Part of a small language model's weights.
Training: a variant of Muon for these matrices, 1461M tokens, 5574 steps.
Each number is 200 + 30 x the weight over the matrix's rms, rounded and kept within 0 to 999. Layers, rows and columns count from 0.

# layer 6 MLP up, 5120x640, rms 0.102, rows 3847-3955, columns 320-383
163,226,178,167,242,178,187,211,253,262,222,199,247,226,201,200,134,154,192,211,174,223,193,169,242,170,160,188,217,204,181,176,210,223,172,217,201,211,223,188,178,170,214,171,186,225,214,166,192,200,219,231,195,193,174,213,198,232,253,271,170,152,176,195
195,226,189,257,191,207,152,142,236,213,211,184,179,225,170,194,250,239,244,209,207,208,160,181,191,200,219,225,189,228,192,223,235,161,240,161,197,219,226,157,173,207,196,206,203,213,167,220,181,203,239,212,171,224,222,216,159,180,200,231,215,190,199,128
210,199,242,225,236,177,193,186,164,249,231,132,201,256,190,234,198,237,189,199,182,161,167,171,190,216,222,224,255,187,201,273,184,192,180,231,231,169,241,212,229,180,226,142,255,194,238,226,243,206,180,211,212,195,233,280,197,269,208,200,206,267,223,171
190,221,182,178,205,239,234,201,220,209,248,220,228,203,214,276,172,242,233,176,195,277,200,187,185,226,198,173,174,198,205,206,218,165,237,259,198,230,212,145,192,210,197,164,175,204,187,182,248,227,168,217,182,169,177,223,214,166,183,173,249,208,166,174
217,274,213,197,217,185,212,150,162,190,204,244,215,245,176,205,169,248,231,206,223,177,208,211,265,194,226,161,182,181,202,211,266,146,244,185,203,189,139,200,189,210,168,150,192,166,214,182,230,129,153,185,224,178,234,250,206,242,230,210,179,157,207,205
182,174,233,242,252,199,187,216,182,108,119,125,210,214,244,181,141,205,183,263,198,209,187,198,187,189,201,184,221,196,196,183,161,176,222,176,188,171,181,217,153,186,227,201,170,153,227,159,241,232,189,170,182,219,193,213,242,189,176,225,206,190,192,176
184,206,235,267,225,188,199,207,167,195,196,171,217,244,163,234,165,214,189,258,186,200,167,182,230,219,183,151,203,208,158,211,252,230,135,196,205,215,216,180,135,220,215,223,189,214,177,169,196,192,150,220,161,245,237,192,219,139,212,219,135,244,183,194
215,179,227,222,197,215,130,229,227,186,210,182,219,181,229,211,115,206,179,211,176,184,134,200,204,181,183,204,191,170,241,243,198,213,197,179,191,232,216,208,245,166,220,185,192,186,165,167,177,206,242,194,169,205,213,202,186,203,219,145,228,194,201,190
143,212,181,209,223,215,291,214,246,182,226,133,170,226,247,194,179,201,199,204,219,144,157,163,233,185,234,203,221,218,199,237,157,179,189,186,233,230,203,155,190,217,152,194,173,190,212,241,198,199,188,203,250,207,175,171,224,221,221,210,196,203,226,197
198,193,208,152,220,174,233,220,238,226,219,139,232,174,152,184,173,190,180,168,242,234,222,207,235,195,152,176,212,227,199,199,214,171,180,203,213,229,178,212,189,171,216,181,230,174,172,160,211,207,171,213,205,205,201,192,230,193,258,175,248,222,197,244
284,195,177,193,225,199,227,174,171,230,247,220,236,199,143,229,190,201,176,201,183,228,180,223,233,195,220,224,205,166,202,232,236,210,218,204,211,220,201,222,219,203,175,172,176,161,223,178,216,209,173,226,141,163,187,194,206,191,177,236,199,188,193,189
144,202,166,214,175,206,140,216,171,200,226,177,200,252,183,241,188,208,221,208,192,167,172,221,201,194,158,195,192,240,160,202,189,206,167,178,191,206,196,191,186,193,219,156,193,162,199,168,167,200,158,169,213,229,252,222,211,182,236,175,171,292,216,231
210,210,224,210,186,204,175,223,187,194,190,190,172,254,183,197,238,230,184,247,230,196,157,171,191,226,191,194,178,212,204,229,209,247,198,180,198,137,209,142,220,208,245,198,194,216,195,167,214,177,155,183,226,162,182,235,201,175,164,216,241,218,213,181
214,170,264,198,207,194,187,222,162,158,166,179,218,213,208,166,207,233,227,217,184,200,224,172,151,213,195,274,233,181,195,157,147,202,221,202,177,218,268,224,234,225,218,225,164,245,219,217,185,233,233,223,142,158,309,197,289,171,158,203,160,196,181,195
210,207,204,255,147,155,236,230,180,155,192,197,143,187,218,199,210,233,208,224,210,230,240,158,171,211,201,212,173,168,181,166,219,216,153,216,207,178,155,188,143,234,175,187,185,245,288,183,139,181,246,232,241,228,233,244,164,223,211,165,266,246,126,223
180,194,183,204,159,161,133,199,205,224,234,218,207,162,177,230,171,176,183,187,190,193,192,192,175,214,171,168,168,174,190,182,162,205,208,181,207,281,197,206,203,223,206,228,227,214,194,223,207,168,251,147,186,210,191,239,223,191,226,174,159,196,179,128
184,171,252,235,231,201,234,237,174,176,257,212,194,217,128,162,195,177,280,245,151,198,245,188,232,166,236,239,194,158,170,213,193,241,168,205,196,233,242,146,139,196,220,292,249,233,144,187,196,155,209,207,230,197,215,214,195,183,243,200,179,203,236,181
224,180,222,250,222,204,190,226,176,224,200,214,233,158,184,228,190,196,211,235,222,247,235,206,188,149,199,186,202,167,212,249,145,209,221,243,191,187,172,225,218,233,190,214,209,217,189,217,168,226,225,240,208,187,209,211,243,191,202,196,211,224,224,259
203,149,162,168,236,187,165,206,192,190,172,189,176,177,148,211,178,224,236,189,184,185,226,146,191,200,205,161,215,241,167,203,173,239,252,222,181,207,243,187,247,215,206,203,201,191,195,159,176,154,209,228,232,252,260,170,212,205,205,177,177,199,254,216
178,210,197,196,192,235,139,193,195,190,175,187,182,246,209,195,174,244,171,196,173,218,219,221,207,242,280,248,218,230,206,230,161,157,215,194,156,201,226,226,162,210,180,187,258,165,229,190,260,238,132,223,201,176,268,221,214,203,197,178,215,194,148,189
213,214,214,208,220,210,197,213,157,235,204,225,175,239,174,220,209,192,226,204,240,201,171,156,244,210,170,201,216,177,188,185,197,210,180,228,171,230,190,200,147,196,217,221,204,244,178,189,158,181,189,251,232,187,255,227,159,152,193,182,171,178,159,200
183,222,160,189,191,213,239,168,190,243,219,265,189,187,193,207,210,233,211,217,213,194,255,166,195,188,256,225,178,188,206,178,196,197,158,231,192,174,207,243,209,181,204,152,180,167,184,145,210,225,209,197,223,209,184,207,205,186,178,205,236,235,205,224
222,133,184,222,192,255,188,205,192,209,203,181,190,253,231,244,211,192,187,160,193,207,191,207,198,231,202,216,202,220,213,211,207,177,169,266,147,232,209,236,210,253,213,190,176,198,217,198,244,219,199,226,242,184,199,177,171,229,168,186,246,250,207,176
222,191,153,233,184,270,208,178,208,123,224,195,264,191,273,219,224,131,203,233,218,199,180,231,168,271,204,196,237,176,190,242,151,230,173,173,216,126,218,202,219,203,206,205,260,168,241,192,173,191,254,198,183,229,168,186,199,232,181,192,193,165,220,154
199,200,208,198,247,189,134,216,217,190,158,248,174,175,171,204,183,166,191,192,255,159,235,248,241,141,254,158,239,203,199,203,201,104,181,203,176,181,204,200,178,177,138,195,199,232,216,171,205,224,172,193,234,182,167,154,238,262,176,228,218,218,182,167
190,204,210,230,199,216,146,263,189,211,213,237,173,154,229,162,231,162,188,236,177,205,178,177,171,182,205,196,209,223,215,228,186,174,192,213,229,178,217,210,217,209,176,195,187,176,200,217,211,167,198,164,231,190,259,183,192,151,176,151,247,238,196,269
177,185,213,203,187,170,212,237,222,187,176,178,218,193,123,130,149,205,178,184,210,161,278,161,185,168,213,211,241,215,191,219,262,220,208,220,229,197,201,186,239,216,136,225,193,229,194,211,173,194,230,279,201,193,217,198,212,188,170,196,202,194,165,217
245,168,228,191,176,179,252,229,217,195,149,192,214,218,181,156,193,229,201,165,226,219,173,195,150,185,196,202,172,238,249,172,214,245,167,224,222,201,202,176,236,243,189,196,199,170,241,165,205,229,245,166,212,159,200,219,217,220,263,177,208,273,184,246
183,219,175,177,250,215,169,233,224,172,211,208,184,212,180,263,155,172,129,202,196,200,220,223,199,176,224,200,145,191,143,173,173,225,229,227,194,176,213,209,210,194,187,174,244,225,180,264,182,233,176,224,184,155,212,188,245,267,239,197,204,240,209,197
244,180,183,188,168,214,167,191,237,194,135,167,204,178,219,240,218,187,275,196,146,208,194,239,191,184,225,237,162,197,187,192,204,252,253,203,185,179,226,171,148,185,201,184,215,197,128,185,200,211,205,236,181,162,227,166,195,206,192,209,217,174,193,223
222,206,217,218,139,183,177,196,216,218,211,244,187,242,235,162,179,252,161,185,183,195,242,213,246,254,184,197,207,190,190,246,189,223,225,204,206,254,255,226,202,214,123,227,99,187,207,164,193,197,128,196,234,250,176,195,227,192,203,211,194,233,179,184
208,215,190,188,197,187,253,200,236,196,182,236,217,241,188,212,242,208,201,207,207,187,210,204,229,242,216,236,235,217,165,223,194,173,221,213,214,189,165,201,193,259,208,195,195,175,195,199,238,196,171,184,215,204,228,188,228,213,155,198,182,188,199,208
215,220,218,192,161,174,290,189,170,161,218,242,206,172,255,174,175,213,162,207,182,132,200,187,245,179,213,191,174,185,275,152,176,178,153,229,142,177,242,215,184,224,244,200,174,194,147,205,191,242,172,206,198,205,224,223,186,215,192,212,167,126,189,207
222,170,247,265,156,198,171,179,200,159,226,174,191,226,190,175,220,159,164,181,195,183,201,211,200,207,228,205,217,235,146,220,177,249,178,241,211,221,182,156,129,158,205,192,221,162,224,222,174,198,203,209,197,177,206,187,235,159,191,217,166,198,150,203
182,210,262,228,200,296,166,228,168,270,218,186,140,232,186,191,244,229,169,174,187,245,203,186,179,194,212,197,222,184,195,206,196,239,164,194,195,212,179,172,215,158,204,210,187,183,191,211,200,251,240,225,207,230,187,215,123,174,212,182,211,199,235,190
207,183,197,213,221,205,220,195,166,244,189,156,239,200,194,183,235,197,129,192,245,201,217,187,211,195,165,244,255,180,249,167,195,185,147,207,231,213,175,168,198,184,207,202,169,166,178,186,250,221,200,188,222,223,225,207,148,191,202,213,196,237,201,246
104,238,218,205,89,274,234,140,253,221,272,213,259,148,178,147,254,243,225,224,81,210,218,253,201,238,138,203,175,91,145,243,162,184,99,297,210,158,242,230,180,227,242,254,115,282,150,231,221,203,142,230,201,289,197,152,213,265,185,168,144,147,97,200
189,196,151,210,177,169,230,233,260,219,191,217,221,218,197,225,195,248,152,172,205,183,187,210,197,170,236,215,204,156,200,133,177,210,165,225,201,219,240,223,202,187,203,216,193,243,216,205,170,190,139,193,142,211,167,168,214,196,127,189,184,218,187,183
203,214,200,216,192,182,189,173,203,204,181,158,166,190,163,210,166,215,220,205,165,243,210,171,193,176,212,201,202,141,255,233,237,178,264,189,169,187,237,217,202,227,183,189,152,167,171,167,237,153,224,176,221,224,191,240,158,229,162,138,265,220,237,195
190,182,141,191,154,197,232,186,150,189,211,159,223,206,252,185,141,235,296,183,134,155,135,214,189,236,227,198,186,191,149,120,203,164,167,194,200,213,190,259,183,156,237,167,214,241,184,219,169,212,147,228,179,232,217,225,257,145,133,188,222,282,199,209
85,173,245,208,271,158,247,234,255,229,218,188,250,199,186,220,200,149,169,218,210,205,139,273,218,227,228,184,188,221,178,250,210,237,204,204,140,256,221,196,184,211,184,219,188,195,237,192,225,237,184,195,190,178,215,148,200,187,174,194,186,267,176,217
217,194,235,237,180,251,266,249,227,259,199,182,178,219,177,182,175,189,196,192,164,165,195,216,226,174,213,190,177,249,192,218,186,152,189,186,217,217,180,210,207,236,176,219,164,217,215,249,168,207,227,250,188,197,169,202,214,148,169,217,173,210,159,235
137,160,218,234,181,232,169,213,197,159,206,165,176,167,241,217,213,194,207,220,203,181,219,190,194,200,163,252,192,199,225,221,176,187,215,176,228,215,160,170,214,180,163,186,151,200,189,198,211,175,205,232,239,219,163,222,211,212,172,238,238,191,173,193
183,176,165,240,237,252,176,206,207,228,198,191,200,175,248,194,163,232,213,171,193,161,192,146,241,179,190,174,177,222,252,222,172,180,192,210,194,167,219,223,196,192,257,199,182,210,190,227,233,248,176,217,178,223,232,241,245,166,183,233,184,210,166,202
195,170,231,229,222,208,222,192,243,166,220,168,195,179,223,182,185,185,209,142,152,174,134,184,250,244,255,225,157,209,208,226,143,190,235,212,252,208,240,203,174,183,205,174,182,181,243,233,157,221,160,216,150,236,196,157,199,244,159,175,186,217,215,277
263,214,211,204,151,154,228,201,232,223,232,177,217,216,179,173,188,224,218,190,218,259,221,196,233,199,174,198,191,176,226,157,213,168,197,175,219,198,170,205,229,210,201,127,159,232,198,216,146,201,176,242,186,208,197,208,181,205,214,191,172,234,151,177
244,198,188,199,199,155,276,206,163,131,213,201,279,149,204,229,211,241,281,256,125,175,167,280,220,210,258,204,190,150,210,185,213,182,198,216,219,188,215,114,194,256,274,195,207,163,140,206,233,197,180,168,147,231,214,191,228,192,188,218,171,234,204,193
193,217,188,198,157,247,236,250,178,208,203,219,199,183,182,144,161,225,243,149,239,129,211,206,184,247,169,194,221,182,182,211,243,195,189,148,200,194,238,200,227,193,188,191,220,203,189,183,213,227,203,176,212,237,184,205,242,202,149,221,241,207,233,154
179,174,198,164,183,211,216,180,166,178,151,205,198,205,215,197,219,171,213,187,223,270,190,170,179,184,209,147,167,164,219,210,222,224,156,217,186,236,217,204,201,142,178,146,135,192,237,188,201,202,164,200,153,170,171,198,199,173,253,233,172,285,204,206
167,162,267,274,181,168,152,165,170,227,251,123,211,180,229,181,145,197,185,173,184,176,237,184,265,245,225,195,224,199,186,195,191,174,197,178,174,184,178,164,209,217,210,179,263,167,237,165,239,178,202,218,166,227,253,200,152,250,225,207,191,236,167,235
227,149,187,196,218,283,171,255,181,193,237,236,187,194,251,222,156,188,153,211,196,216,193,220,160,209,137,206,224,191,163,205,158,204,213,212,191,176,189,138,178,209,173,191,237,230,160,206,234,148,235,216,231,186,216,285,212,221,208,178,227,196,203,170
213,207,207,232,247,277,233,181,168,185,215,280,185,213,164,174,228,211,190,224,166,207,196,225,206,218,236,241,201,197,204,196,208,131,186,207,221,174,199,194,216,174,187,191,270,187,225,188,247,244,232,183,245,184,197,190,235,157,241,224,171,154,190,181
189,214,209,171,229,251,255,218,139,161,231,260,236,208,249,212,208,217,203,198,217,215,227,227,246,215,209,163,165,200,237,188,167,151,161,211,222,233,180,195,174,234,162,223,191,178,245,278,168,171,226,211,169,162,193,150,168,137,231,222,217,220,218,181
218,215,281,170,262,202,219,188,183,112,185,250,152,215,181,221,255,180,182,162,189,201,220,207,214,224,206,211,180,195,140,217,220,197,280,217,233,204,195,196,231,208,236,211,165,219,212,184,201,150,165,192,165,224,181,158,211,173,216,182,139,202,230,197
210,139,199,200,222,208,226,231,237,220,229,242,188,225,187,164,193,251,195,160,211,210,194,188,224,224,197,194,217,155,213,201,203,222,198,243,181,193,256,183,177,186,166,196,178,257,204,162,222,193,169,205,237,215,215,170,191,220,225,176,184,220,205,160
244,208,229,228,240,245,180,163,245,163,157,219,255,193,227,215,165,171,153,199,166,207,161,235,207,222,195,165,230,189,227,164,189,194,192,199,177,176,214,158,249,205,181,192,247,224,230,217,199,219,133,187,225,179,198,214,192,234,198,224,180,203,201,210
200,155,229,146,187,155,163,199,212,205,219,181,189,222,186,219,171,217,147,188,201,176,174,183,163,200,168,220,265,177,189,209,203,182,259,214,148,194,222,292,173,223,221,186,209,238,241,158,231,221,153,244,253,169,212,247,164,210,210,190,189,245,207,214
231,172,172,182,211,201,215,199,206,218,184,192,193,176,238,207,210,173,112,191,159,211,190,212,196,203,212,255,223,167,146,188,223,209,179,182,190,148,240,237,185,210,183,208,199,209,198,172,185,185,211,170,205,194,268,131,241,83,201,198,255,234,219,206
173,179,264,205,187,168,198,149,196,196,228,210,173,244,206,179,227,220,246,250,221,222,242,175,189,193,199,194,206,165,206,175,225,177,197,151,228,224,161,157,232,230,210,178,178,197,203,185,213,183,212,189,179,229,183,169,186,211,189,219,185,211,227,160
194,162,131,198,186,208,163,218,211,222,192,150,168,197,210,112,278,231,172,209,230,203,187,193,219,152,170,189,198,222,221,219,182,161,165,209,194,166,207,90,247,240,248,196,208,240,200,149,221,167,193,195,196,213,277,161,199,220,221,245,221,161,158,206
159,208,218,242,223,242,231,272,140,162,214,217,205,186,161,229,216,198,224,221,179,230,265,216,209,173,202,171,197,221,233,217,223,190,242,198,208,198,155,188,203,176,198,199,203,224,246,209,204,191,205,254,157,226,210,212,150,186,162,196,184,194,203,167
231,188,174,214,196,237,186,223,222,203,220,178,180,131,156,185,179,213,177,250,193,144,167,187,137,194,175,204,201,172,193,233,157,208,197,177,169,208,198,187,214,196,143,205,162,161,165,199,269,180,165,197,261,198,178,193,177,212,166,195,194,217,207,183
218,171,219,206,240,117,237,163,211,200,199,230,201,205,185,207,205,243,208,164,226,232,191,178,183,219,226,230,215,196,194,194,176,221,168,168,230,147,237,245,200,199,177,205,216,192,190,159,139,189,207,237,210,151,255,213,200,212,261,211,214,231,206,250
188,186,221,237,210,239,210,232,195,185,203,175,222,192,179,207,212,228,272,236,143,193,227,203,202,183,109,171,204,165,143,160,221,215,176,182,209,207,214,206,223,183,196,176,231,169,149,155,207,231,164,218,177,185,242,184,189,196,158,222,222,193,222,219
188,261,170,181,239,172,161,250,186,172,192,177,235,188,201,174,224,241,163,196,167,197,163,188,189,204,196,177,216,186,209,161,179,223,185,221,210,186,242,189,241,190,219,199,167,188,209,209,222,124,236,182,197,164,241,212,180,211,200,209,196,226,160,221
172,176,236,194,207,180,188,209,207,161,233,201,149,230,199,203,233,158,166,179,183,148,233,213,221,232,158,170,179,160,180,205,229,215,129,156,216,220,196,242,228,177,162,206,191,141,173,197,184,137,226,214,227,201,123,207,185,191,196,161,206,251,160,201
205,170,188,234,230,218,198,191,194,181,198,163,175,166,169,156,187,143,155,179,158,263,251,235,168,190,204,193,230,204,203,183,178,210,185,182,180,175,182,193,188,129,232,234,188,235,168,164,203,213,241,191,187,223,201,207,223,215,162,171,219,201,162,208
190,199,174,214,180,200,173,242,156,161,171,229,222,188,234,211,186,202,164,229,182,149,183,242,183,218,246,220,220,215,248,208,181,179,197,223,215,193,220,209,196,222,195,245,152,173,217,197,228,208,186,234,185,220,178,184,163,233,159,184,161,209,205,173
189,213,225,200,237,174,190,177,215,195,149,230,188,192,198,217,166,229,228,200,222,188,242,141,201,189,222,174,199,242,216,246,230,182,207,213,163,214,161,198,181,175,223,175,215,147,179,246,149,155,207,177,115,194,166,209,155,203,188,194,251,187,215,196
205,146,250,159,210,181,225,247,195,218,216,162,198,168,193,218,247,231,222,197,206,229,266,201,189,187,187,187,254,222,248,169,234,195,230,220,198,154,212,225,211,151,162,185,201,201,188,230,206,217,217,225,164,191,139,173,213,237,195,178,231,194,166,197
167,211,199,273,163,164,176,163,194,202,162,238,178,221,186,220,198,203,209,218,162,202,171,221,189,212,144,200,207,178,151,178,104,218,192,209,194,176,191,199,158,205,203,196,114,180,195,236,180,183,222,197,213,209,174,165,202,197,148,199,204,164,218,180
204,226,209,204,199,245,223,215,198,202,185,237,213,158,231,207,183,197,213,236,158,130,215,219,202,216,183,173,176,243,220,189,174,193,152,191,234,201,207,255,176,157,186,242,234,164,197,197,169,190,215,183,240,181,236,190,184,220,187,186,222,267,220,219
228,164,207,209,234,138,215,173,203,214,202,180,236,179,184,208,234,190,204,163,169,239,209,175,206,219,201,190,180,210,215,202,167,198,207,135,168,141,193,188,229,274,215,232,236,180,187,250,211,195,199,185,232,223,184,217,222,212,186,200,203,238,192,191
221,213,252,212,204,209,190,234,184,269,191,186,188,219,242,181,212,172,230,232,177,200,137,167,224,213,185,270,204,210,201,182,199,219,210,236,179,185,199,209,176,206,259,189,161,127,205,206,218,134,202,198,196,216,249,165,141,194,208,216,249,193,223,198
216,199,169,210,194,166,145,209,257,226,201,194,205,200,172,160,199,198,177,159,233,248,197,193,179,206,161,139,228,202,172,169,185,187,189,191,185,192,227,190,178,216,172,172,198,195,211,156,200,295,187,239,218,186,193,176,180,204,221,206,225,166,242,215
180,180,157,216,187,176,245,263,188,153,190,136,218,171,132,231,176,162,226,213,203,228,173,156,189,234,187,236,232,237,163,201,170,257,204,181,196,200,206,216,209,199,175,174,264,238,173,201,174,210,219,231,225,211,208,223,214,176,210,209,188,142,210,191
204,230,208,228,249,137,153,249,232,218,244,169,246,220,192,217,188,222,183,182,221,269,160,207,169,195,210,213,194,200,190,228,232,135,165,218,208,174,192,180,201,219,170,217,188,188,231,204,191,170,205,190,166,231,175,174,199,206,177,141,200,192,179,187
236,260,205,176,162,222,202,183,209,218,244,181,197,196,203,190,196,187,199,188,216,211,230,193,192,253,177,233,170,199,170,192,157,174,201,217,170,195,214,195,181,193,245,152,212,249,238,201,242,167,178,225,169,207,175,209,231,156,217,191,182,174,191,236
209,198,152,228,198,255,240,173,193,235,177,157,213,220,273,245,235,190,210,207,176,262,173,169,196,201,192,220,168,161,207,151,181,159,133,175,145,208,183,136,244,158,190,214,187,202,183,206,206,211,147,194,228,189,193,208,209,147,227,144,175,194,168,150
222,216,145,157,196,172,193,292,182,232,213,167,181,177,258,190,207,206,180,262,164,202,204,217,225,212,221,185,162,249,207,222,177,118,212,180,152,150,230,203,222,216,219,155,229,225,197,192,154,181,205,188,180,103,218,149,219,261,165,302,243,235,214,225
176,96,204,198,181,221,200,186,159,209,213,216,168,224,195,215,224,202,219,174,174,167,188,167,154,251,198,193,225,177,178,195,160,255,202,157,213,255,191,191,192,232,148,208,180,179,205,206,187,145,206,236,132,192,207,128,181,155,184,140,212,233,210,218
205,298,320,247,181,179,198,251,159,200,207,191,202,234,203,190,213,140,263,226,195,186,218,184,216,170,195,268,211,173,204,213,194,205,230,189,177,270,167,166,207,216,239,167,201,220,253,202,246,235,221,185,210,183,231,161,118,197,217,204,173,189,231,186
176,251,188,174,208,194,246,228,215,165,177,216,205,225,184,244,226,210,153,234,241,217,207,200,171,228,157,176,189,210,197,169,176,185,180,160,227,251,207,215,195,241,215,220,242,216,172,174,223,193,207,201,208,182,263,155,258,234,187,228,146,254,192,228
214,169,191,207,227,174,228,257,221,191,181,221,165,197,223,216,175,194,217,142,216,264,159,227,166,172,212,188,181,203,190,178,187,243,185,228,182,207,178,175,232,140,216,138,157,234,247,170,171,186,239,238,186,199,229,164,110,246,179,189,177,183,249,205
202,229,183,263,229,209,223,254,140,249,196,211,118,231,204,183,207,153,222,240,217,172,205,185,221,236,215,207,217,233,176,189,159,260,157,211,195,202,195,188,197,123,148,242,214,153,216,135,236,187,206,186,176,224,129,190,147,183,190,150,192,222,223,172
263,183,171,232,181,211,233,206,166,213,194,192,184,237,180,184,223,187,125,155,176,173,202,180,215,256,162,212,263,170,242,198,165,213,153,178,169,235,210,160,145,173,210,183,216,173,260,236,234,220,218,193,201,241,196,249,193,179,223,219,140,212,185,184
199,197,171,221,169,231,202,254,177,210,230,238,192,217,201,185,235,224,236,207,145,163,171,183,180,231,165,152,229,222,176,225,188,223,182,224,232,209,197,221,220,185,174,185,202,283,161,130,196,176,157,215,171,170,209,225,202,185,179,180,192,238,252,211
231,176,215,194,206,243,232,208,246,185,170,208,242,172,189,221,122,206,192,248,192,174,224,193,136,201,185,147,173,164,262,195,179,215,289,199,174,152,185,258,216,154,209,199,242,237,168,212,155,268,220,167,203,166,202,164,198,230,198,230,165,192,211,219
219,204,218,208,167,228,197,222,248,214,226,224,200,188,174,154,192,181,199,161,160,224,219,186,181,261,221,176,227,177,215,179,199,158,166,189,229,200,222,262,190,164,167,182,155,186,196,157,149,210,227,186,212,170,204,227,166,201,138,199,176,199,201,169
188,215,212,144,303,196,181,232,156,136,180,205,194,210,175,160,185,243,219,195,223,235,241,177,189,190,223,194,230,208,259,139,241,277,189,220,154,165,213,222,209,145,256,129,181,269,143,229,174,158,178,291,230,172,244,162,248,234,257,148,171,171,183,137
186,170,194,182,243,236,200,214,212,214,203,158,256,219,182,201,160,196,192,205,194,188,144,176,184,187,190,174,203,225,205,245,209,200,171,200,211,166,182,203,215,174,259,214,231,156,171,240,276,187,234,222,201,212,224,186,216,195,196,199,186,195,200,170
230,202,206,192,192,201,157,216,163,247,181,211,208,207,217,192,214,148,212,219,187,174,208,231,204,230,178,155,210,232,192,174,167,215,203,184,177,170,182,190,215,241,214,133,195,184,176,221,195,221,217,229,188,170,225,208,207,176,218,245,200,182,237,138
187,188,176,183,247,183,181,234,226,215,215,192,185,192,255,188,241,185,312,194,198,204,105,165,164,194,189,260,218,222,250,227,145,172,245,178,179,242,188,216,165,214,237,168,214,251,164,226,234,210,223,232,178,168,179,147,206,214,174,233,217,166,215,184
209,213,159,207,235,167,181,268,199,209,213,234,176,164,241,203,202,186,169,240,207,236,159,238,217,192,236,259,156,198,205,179,218,244,232,219,285,191,211,171,252,168,179,170,197,182,192,290,208,172,185,202,195,214,181,153,197,187,158,175,226,183,147,142
209,178,194,198,176,187,214,154,173,246,160,182,221,174,197,232,199,225,155,227,197,133,156,205,210,227,204,186,254,176,202,217,246,246,213,220,255,166,194,258,166,220,197,219,242,139,215,182,173,188,181,162,208,152,187,182,187,196,203,149,218,197,172,193
246,139,196,227,193,194,262,210,227,205,155,195,241,232,221,202,203,203,179,217,240,183,219,192,161,209,194,177,206,228,195,227,214,179,127,188,168,164,180,171,209,231,180,194,194,220,154,200,216,230,215,207,184,216,188,182,261,245,226,233,196,190,186,218
186,174,187,177,233,181,214,200,157,232,174,217,242,167,179,182,168,252,157,210,202,236,244,207,249,116,190,189,183,188,120,157,204,197,252,181,205,193,171,180,210,154,177,197,224,230,198,210,151,233,179,224,217,233,185,218,165,129,140,200,211,189,189,221
202,234,201,221,189,215,175,206,191,215,181,164,192,158,173,170,196,237,216,211,240,146,236,228,182,181,206,203,278,150,135,170,187,223,196,201,192,188,245,238,170,231,251,264,152,173,223,189,144,222,184,186,193,240,162,208,171,233,220,155,187,180,197,227
163,212,223,243,190,154,201,222,177,177,206,222,232,168,209,227,201,195,194,171,178,215,182,203,224,182,175,207,179,211,201,189,222,136,197,144,195,249,256,191,234,194,194,142,225,139,177,238,183,178,195,245,225,170,166,186,161,200,196,227,199,221,155,174
191,174,225,224,178,213,165,184,260,172,162,208,221,169,215,129,246,148,222,175,215,203,201,185,184,217,166,231,176,210,274,177,194,181,187,179,230,224,197,201,264,190,248,197,179,219,179,168,157,221,180,246,223,208,203,206,220,178,195,244,193,230,238,209
191,221,253,217,197,156,203,253,195,184,184,280,247,226,165,187,165,213,238,233,187,233,204,185,211,227,243,219,225,219,180,171,188,279,193,164,202,226,207,197,146,253,236,180,181,180,212,166,236,210,178,182,190,180,172,222,184,193,201,184,164,194,235,230
198,252,244,218,246,234,211,168,241,207,164,177,142,238,188,205,249,185,215,210,226,210,195,222,213,191,232,223,198,198,236,116,234,202,188,197,158,227,215,200,274,202,234,175,184,212,223,215,138,208,225,207,212,214,175,198,199,152,161,265,189,197,226,248
176,211,216,236,209,187,195,154,192,202,178,246,163,173,192,157,201,265,172,216,171,232,189,197,188,244,185,192,171,192,189,202,195,201,212,239,186,250,181,250,205,185,195,158,152,182,169,200,204,168,168,205,229,201,205,241,203,219,176,184,185,200,171,170
197,230,228,194,205,136,180,221,195,224,208,200,210,214,217,180,258,172,193,184,198,173,182,232,207,183,205,202,209,210,148,193,208,207,209,165,208,188,216,179,209,195,214,203,240,211,167,173,235,172,179,210,202,220,145,198,183,199,234,210,200,197,200,229
206,172,181,233,162,230,188,169,224,187,228,183,179,135,213,204,198,195,185,191,185,233,158,190,172,233,157,213,205,200,242,88,163,195,176,243,166,236,247,215,210,201,219,229,174,174,178,178,225,215,181,173,168,219,259,180,238,126,245,194,152,237,175,177
193,189,198,220,166,241,185,153,221,180,194,263,225,194,152,210,179,177,170,185,213,237,156,200,235,201,178,157,167,178,194,251,251,219,215,205,229,208,154,183,264,193,212,191,246,162,224,183,208,180,191,194,201,184,143,232,184,223,235,160,239,192,169,228
242,248,224,194,189,213,221,177,208,241,130,220,195,233,190,218,230,210,173,197,215,144,228,228,168,224,215,154,184,232,188,202,207,195,204,153,217,227,246,175,148,169,171,152,181,172,199,258,181,140,188,141,193,204,223,139,194,143,203,246,214,168,200,178
182,201,223,189,210,193,186,214,206,147,238,206,187,177,176,238,218,252,235,226,184,166,215,211,216,212,183,183,190,209,198,227,219,180,182,233,187,169,187,225,190,189,240,174,227,232,212,203,237,219,176,164,195,201,207,206,214,181,214,222,219,217,205,233
245,217,224,162,217,183,225,221,179,205,176,208,226,192,184,221,147,228,189,185,202,208,221,192,126,215,211,199,193,221,210,238,209,191,243,177,177,180,180,214,250,181,238,179,267,222,177,241,264,175,217,183,172,172,151,209,177,202,246,137,199,240,208,210